config = dict(
    num_hidden_layers=9,
    hidden_size=256,
    num_attention_heads=2,
    num_key_value_heads=1,
    head_dim=128,
    intermediate_size=704,
    vocab_size=8192,
    hidden_act='swiglu',
    norm='rmsnorm',
    norm_place='pre',
    norm_eps=1e-05,
    positions='rope',
    rope_theta=10000.0,
    rope_fraction=1.0,
    qk_norm=True,
    attn_scale=0.0884,
    bias='none',
    tie_word_embeddings=False,
    parallel_block=False,
    init='uniform',
    init_std_qkv=0.0259,
    init_std_o=0.0259,
    init_std_up=0.0259,
    init_std_down=0.0156,
    optimizer='muon',
    learning_rate=0.0132,
    lr_mult_o=1.67,
    lr_mult_down=1.5,
    beta1=0.95,
    lr_head=0.00979,
    max_grad_norm=1.0,
    warmup_steps=33,
    schedule='wsd',
    decay_fraction=0.392,
    decay_shape='square',
    final_lr_fraction=0.0,
    batch_tokens=65536,
    max_seq_len=512,
    doc_mask=False,
    train_tokens=674800000,
    max_steps=10297,
    dataset='wikipedia_en',
)
Each number is 128 + 24 x the weight over its row's rms, rounded and kept within 0 to 255. Layers, rows and columns count from 0. The size above them is the row's rms in percent of the matrix's.

# layer 5 MLP down (transposed), 704x256, rms 0.148, rows 462-470, columns 128-255
size [ 96 105 103 101  93  95 105 103 101]
[[110 163 116 113 161  99 113 143  78 113 148  84 101 118 138 106 122 112 171 137 196 109 137  89 145 128 100 141 132 121 113 120 132 136 115 155 140  82 123 142 132 101 128 155 102 121 109 147 156  89  96 156 144 125 164 150 115 119 135 186 174 130 131 125 110 118 166 157 160 165 129 120 134 109  79 120 150 129 106 129 135 117 149  88  96 114 114 135 115 142  98 117 170 112 113 131 118 148 103 126 124  99 110 120 148 143 135 162 136 139 132 146  95 126 142 130 199 145 106 164 174 142 117 134 111 132 141 134]
 [102 148 168 135 122 126 124 109 168  95 152 108 154 132 104 126 115 105 109 152 145 136 140  97 129 112 166 115 154 165 132  92 125 106 105  89 111 110  82 137 155 101 156 132 146 166 129 140 100 102 146 116 118  89 146 116 163 117 128 179 125 113  98 130 161 148 100 132 120 151  94 118 103 109 128 142 133 125 164 121  82 128 108 123 122 126 149 102 116 108 154 105 107 139 137 148 123 154 116 171 138  96  80 127 161 117 123  84 187  91 104 134 130 141 102 125 134 146 108 166 146 144 176 153 147 117 119 126]
 [ 93 114 103 115  89 175 125 130 126 119 145 121 119 124 116 121  94 143 103 111 141 138 101 117 115 152 147 123 133 125  96 138 128 119 117 158 140 111  96 117 143 103 117 147  97 138 152 166  96 124 130 107 105 128 102 150 118 147 107 121 122 145 163 146  96 139 130 116 118 133 135 137 121 112 133 133 152 155 125 134  85 120 119 154 145 161 155 107  93 182 118 125 124 157 129 102 152  97 140 101 130 136 144 120 114 112 121  55 145 150  60 131 109 125 109 128 134  80 182 147 127 120 126 159 150 137 136 103]
 [115 104  91  95 157 106 124 167  94 168  64 121 138 134 146  99 119 159 136 125 148  84 108 114 148 119 118 100 113 126 127 150 120 130 129 131 168 140 162 127 156  96 111 172  97 132 127 150 131 140 152 105 108  68  52 128 139 170  68 126 139 152 137 127 125 143 128 152 174 124 129 100  97 114 148 119 140 133 169 130 123 130 119 114 139 194 119 106  85  84 109 113 150 113 117  96 162  91 123 138 129 108 128 112 119 132  99 134 132 154 104 148  88 132 107 113 121 113 116 120 139 103 107 107 133 177 133 112]
 [169  71 131 102 127 139 165 116 167 132 151 106  79 141 132 147 103 105 153 105 112 110 132 130 127  73 142 149 142  91  96 119 145 145 143 153 129 135 133 152 104 117 111 138 170 160 125 107 162 115 131 115 114  74 175 114 121 106 130  84 118 172 118 114  99 155  96 142 147 124 136 156 138 124 110 109 159 123  87 108 144 149 144 100 137 149 134  96 156 125 142 153 105 100 134 161 120 113 130  97  90 116 139 167 116 135 136 134 118  99 153 117 106 120 148 148 141  87 140 129 146 114 160 112 160 169  81  95]
 [145 155 133 156 161 117 122 129 122 125 152 110 102 168 128 183 128 138 106 101 103 136 126 122 125 111 139 127 185 119 146 100 107 138 110 168 153 101 118 102 108 127 139 124 141 108 101 147 118 153 139 106 148  81 156 164  95 151 135  78 113 152 119 117 120 142 126 178  97 110 131 116 141 140  84 174 137  77 120 122 139 186 133 101 145 106  61 110  98 178  91 135 111 132  86 119 125 158 111 149 101 118 149 104 149 138  90 120 132 126 124 156 100 134 143 133 127 143 143 132  78 152 118 151 130 145 148 156]
 [117 122 151 120  90 104 112  96  96 121 124 139 104 101 111 122 133 103 158 150 138  97 107 132 140 138 113 115 127 118 141 133 145 127 116 143  98 110 132 152 136 152 126 162 137 151 108 102 128 154 142 116 122 108 130  88 125 136 137 126 124 107 120 115 154 106 132 171 110 110 153 116 107 136 175  66 105 143 175 146 162 142 163  92 110 122 121 146 152 125 125 126 146 112 126 136 119 119 136 146 163 118 134 113 117 134 140 151 143 143  87 138 117 164 121 112 130 178 105 100 166 129 128 137 121 120 132 116]
 [129 134 121 165 144 113 112 141 136 154 204 114 141 183 115 122 138 170 125 120 167 141 155 136 188 145 149  86 147 113 106 155 128 120 128 128 136 139 115 137 107 137 114 134 124 145 136 123 145 118 174 168 155  89 116 122 167 154 122 112 120 107 131 149 140 130 124 134 124 120 100 119 135 115 117  75  91 142 166 192 134 133 127 105 125 112 216 115  89 139 130 149 171 139 132 126 129 143 116  95 137  66 114 138 132 101 137 127 109 137 129 102 119 119 104 140 153 141 144 173 138 139 124 134 124 168 122  97]
 [144 125 112 104 133 161 149 129 100  59  92 156 137 126 108 168 119  95 146  84 115 113 120 129 118 134 108 113 148  91 147 118 175 128 165 142 129 155 105 129  97 116 141 154 125 136 158 106 136 121 117  85  81 108 108 132 100 134 155  97 120  93 144 138 123  87 140 124 102 105  95 142 114  98 137  89 147 126 121 122  95 163 138 147 139 148 126 125 131 143  82 141 113 101 137 132  97 110 185 139 100 147 141 166 143 143 140 126 183 115 114 126 130 151 118 140 147 119 112 133 113 154 149 160 146 178 131  99]]
# layer 5 MLP gate, 704x256, rms 0.162, rows 463-470, columns 128-255
size [107  96 102  94  98 102 102 101]
[[123 173 150 134 104 152  96 154 111 150 173 115 121 156  67 161 165 130 128 145 175 135 133 144 120 142 129 116 114 126 129 126 174  99 133 130 145 173  93 110 149 138 115 144 114 159 128 141  98 144 122 111 120 124 103 135 149 148  88 146 123 142 115 118 134 156 179 123 152 118 108 145 147 139 105 149 172 114 119 159 128 114 160 142 112 128 136  92  91 122 139 100 119 158 122 102 162 110 102 164 132  96 165 130 127 110 144 109 135 111 117  97 135 132 111 148 133  93 130 151 166 158 116 123 136 120 109 133]
 [132 128 114  98 103 170 105 152 112 169 172 127 152 139 117 173 171  97 162  91 148 126 120 132 106 146 158 173  81  92 107 114 179 154 132 173 162 140 115 143 134 137 134 134  71 138 145 145 173 152 171 107 132 155 117 171 108 108 101 100 117 120 119 136  86 119 152 119 103 136 110 136 132  78 118 125 145 125 102 127 111 142 112 137 143 114 156 118  98 163 124 126 175 129 121 123 161 127 133 146 144 146 139 126 137 134 124 133 152 136  98 126 148 150 120 134 123 109 129 122 130 112 119 143 155 102 133 162]
 [118 119  98 136  92 119 116 133 151 133 135 104 106 113 149 162  86 118 126 133 138 120 131  97 120 129 104 139 130 151 164 164 110 169 131 116  96 149  71 146 133 155 120 116 149 132 132 128 192 136 137 107 155 162 142 130 118 174 132 144 143 117 123 128 157 103 190  90 115 152 157 157 117 115 112 126 104 153 116 137 126 162 165 185 136 156 175 125 107 143 119 120 205 142 132 145 145 133 107 169 193  98 105 102  89 127 110 102 116 175 145 115 144 136 106 152  84 139 127 168 142 105 113 113 162 102 143 128]
 [117  92 121 150  92 160 175 123 125 135 124 173 189 170 163 158 157 130 131 145 128 133 129 169 138 102 123 114 129 105 131 140 102 136 105 116 120 119 128 157 103 164 136 153 121 105 138 110 132 135 147  98 146 132 111 146  89 143 112 126 115 111 108 107 175 158 154 118 184 103  91 108 192 125 126 119 119 112 141 160 150 133 155 116 130 146 105 102  83 171 147 120 111 136 123  99 173 123 141 132 164 145 135 146 119 100 145 166 139  81 140 124 101 130 153 114 144 121 137  91 129 184 142 131 113 108 128  61]
 [ 92 108 132 142 115 121 116 126 115 147 144 116 130 125 146 112 106  94 115 145 130 128  93 142 120 157 115 105 152 144 181 143 106 186 126 155 124 159 147 101 134 109  89 122 167 130 131 149 132 134 140 146 123 112 112 183 150 173 152 145 152 133 127 104  65 151 153 135 209 111 136  94 127  77 119 136 161 138  90 114 142  94 101 111 143 148  99 102 155 171  83 112 129 146 123 124 132 107 107 118 152 150 127 120 122 150 153  73 155 119 155 154 156 142 149 119 113 156 131 131 116 127 133 117  73 115 137 100]
 [107 104 129 158 128 142 162 102 169  73  91 130 151 123  91 152 103  88 112 126 128 110 101 127 105 132 116 118 132 112 142 103 152 110 138 130  91 131 176 119 105 102  94 148 117  66 103 146 110 184 154 150 157 114 143 136 104  63 133 165 167 157 145 119 144 137 154 127 119 112 125 131 149 118 100 165 135 155 158 132 109 111 124 147 170 122 207 107 151 122 140  88 108 109 157 126 106 107 138 182 132 114 144 163 144 151 157 130 126 151 130 144 126 135 113 159 110 119 138 135 129 169 130 105 139 178 124 112]
 [145 155 147  82 119 130 149 139 158 108 101  79 119 160 149 113 117 127 179 144 110 126 152 117 156 126 166 124 106 135 104 116 134 137 135 174 132 140 100 119 108 196 134  89 109 127 121 148 122 121 113 180 127 133 104  90 129 141 146 137 106 110 134 150 160 124 126 119 148  97 134  95 152  92 105 133 108  84  90 128  90 121 106 159 129 123 118 138  80 122 147  80  98  87 114 170 114 136 113 121 117  91 108 101 110 133 161 168 126 117 149 154  99 161 125 183 137  73 140  97 130 149 152 140 107 137 148 129]
 [127 146 131 132 202 146 106  92  76 106 148 153 128 134 133 121 104  93 121 140  91  95  93 154 109 159  93 140 123 123 137 146 128  95 139 145 121 157 115 144 144 148  93 114 141 144 139 140 141 109 139 113 145 151 157 119  93  76 130 142 163 128  90 133 155 171 126  99 108 136 119 134 159 142 147 125  89 130 141 135 142 148  99  98 118 127 122  91 157 143 137 127 140 116 157 175 159  94  98 144 117 128 126 109 141 174 101  92 106 155 113 167 119 119  95 122 103 110  99  65 112 155 167 111 116 155 130 148]]
# layer 5 MLP up, 704x256, rms 0.171, rows 463-470, columns 128-255
size [102 108 103  92  97  98 109 104]
[[117 108 208 121 129 130 107 128 106 110 147 149 140 100 160 120  59 107  88 143 121 134 111 115 164 152 150  83 138 100  92 102 109 112 143 195 136 155 150 150 156 170 134 128 191 140 112  91 145 159 158 111 139 129 126 108 165 116 113 164 138 118 136 107 161 147 135 133 111 101 116 123 144 137 120 117 128 128 113 104 124 157 159 142  93  96 132 135 112 117 161  84 142 114 124 114 148 160 103 122 110 149 150 118 110 161 134 116 126  87 138 146 135 157 127 128 164 123 158 141  68 161 150 118 113 135  94 115]
 [140 150 141 136 127 138 164 140 108 141 140 139  73 158  84 130 190 139 134 140 190 160 113  78 129 120 160 121 127 113  86 127 134 104 139 124 127 143  82 124 129 113 116 138  60 133 168 123  94 162 131  93 169 141 116 132  86 133  85 115 129  96  83 142 134 156 143 141 143 123 118 127 113 141 139 153 150 146  55 123  61 119 122 138 164 147 134 143  96 138 136 125 113  90 148 149 184 135 173 127 114 129 113 132 139 110 130  92 134 118 156 117 156 117  70 140 103 114 108 161 132 124 132 130 141  82 116 126]
 [148 143 142 174 149 117 117 162 110 120 146 120 127 108 135  95 125 168 125  93 109 154 161 114 132 142 136 141 144  94 129 123 116 149 116 134  97 172 119 107  98 133 142 140 126 123  84 129  93  93 169 154 156 137 102  78  97 118 114 151 100 133 108 129 154 135 135 139  98 146 142 145 157 141  99 118 133  80 151 133 152 123 128 105 140 129 152 162 173 142 118 113  66 174 128 129 177 109 142 117 129 149  94 126  75 129 177 128 140  97 112 101 121 121 130 207  67 172 139 152 102 115 151 142 154  95 130 148]
 [126 101 157 120 145 144 140 128 164 134 127 144  97 123  96 131 120 137 125 141 113  77 119 164 104  98  85 123 119  72 103 145 148 151 127 142 127 133  65 113 116 116 111 119 140 169 126 128 160 145 141 139 131  97 150 136 159 113 146 103 101 136 170 147 121 130 121 126 115 133 137 158 108 103 157 154 201 122 116 124 135 122 130 108 189 140 128  73 109 171 133  85 155 128 110 108 165 164 108  72 131  93 175 121 143 114 131 142 153 101 140  99 148 136  81 100 118 133 140 115  92 111  76 143 133 156 139 121]
 [158 111 150  81 149 127 146 143 106 120  93  68 104 119 169 104 123 145 143 155 124 128 125 123 112 126 126 151 204 112 156 130 135 122  86 134 107 123 100 112 107 142 114 161 142 112 139 153 123 102 119 107 102 161 143 111 117  86 118 112 138  83 133 165 109 112 123 105  98 130 157 141 117 148 127 113 133 125 126 141 150 164 157 103 161 123  88 107 121 176 120 124 138 102  96 157  99 160 109 156 138 139 142 167 155 137 159 141 117 117 184 136 104 149 118 132  88 180 131 160 136 159 117 119 139 149  66 137]
 [158 117 120 134 111 138 127 148  98 138  94 147 142 121 147 178 134  91 125 111 140 154 142 133  98 114 121 137 150 163 108 100 120  87 114 110 122 113 140 124 145 113 121 124 179  58  88 135 109 131 134 151 142 125 131 175 147 131 116 137 134 143 133 124 136 156  91 123 116 112 144 140 159 153 123 140 129  77  84 139 110 117 140 149 141 142 153 142  90 151 150 129 148 128 134 180 111 127  72 133 123 126 133 132 149 145 134 175 178 116 142 107 125 135 135 155 113 141  77 128 136 101 158 158 139 132  94 158]
 [120 140 130 133 156 142 151 119 138 133 125 170 114 152  91 175  95 131 139  83  98 148 128 151 117 162 115 168 140 153 161 133 133 120 149 149 140 146 156  72 134 135 104 154 166 105 153 127 157  87 105 112 108 162  77 108 112 155 103 112 125 101 129 113 122 132 142 105 145 136  73 148 120 160 201 101 154 119 137 106 111 119 128 106 150 110 144 140 125 130 111  99 120  95 119 144 120  95  86 146 159 166 119 129  99 163 144 153 160 198 149 136 138 111 104 129 130  86 161 138 134 154 149 101 178 133 103 106]
 [100  79 130 133 135 129 119 154 151  97 143 133 145 107  74 137 114  79 159 151 127 121 149 123 137 158 118 158 157 137 166 120 137 115 206  93 160  94  99 118 143 124 112 122 109 127 152 182 149 125 108  92 119 132 126 111 166 143 146 140  96 123 116  93 111 114 130 147 151 138 139 107 148 128 135  97 127 141 144  97 156  95 139 119 125  95 126 137 123  83  98 105 118 130 146 121  85  89 143 152 133 156 146 117 114 145 125 130 124 110  65 133 113 131 146 107 145 139 132 119 160 128 121 149 104 110  90 157]]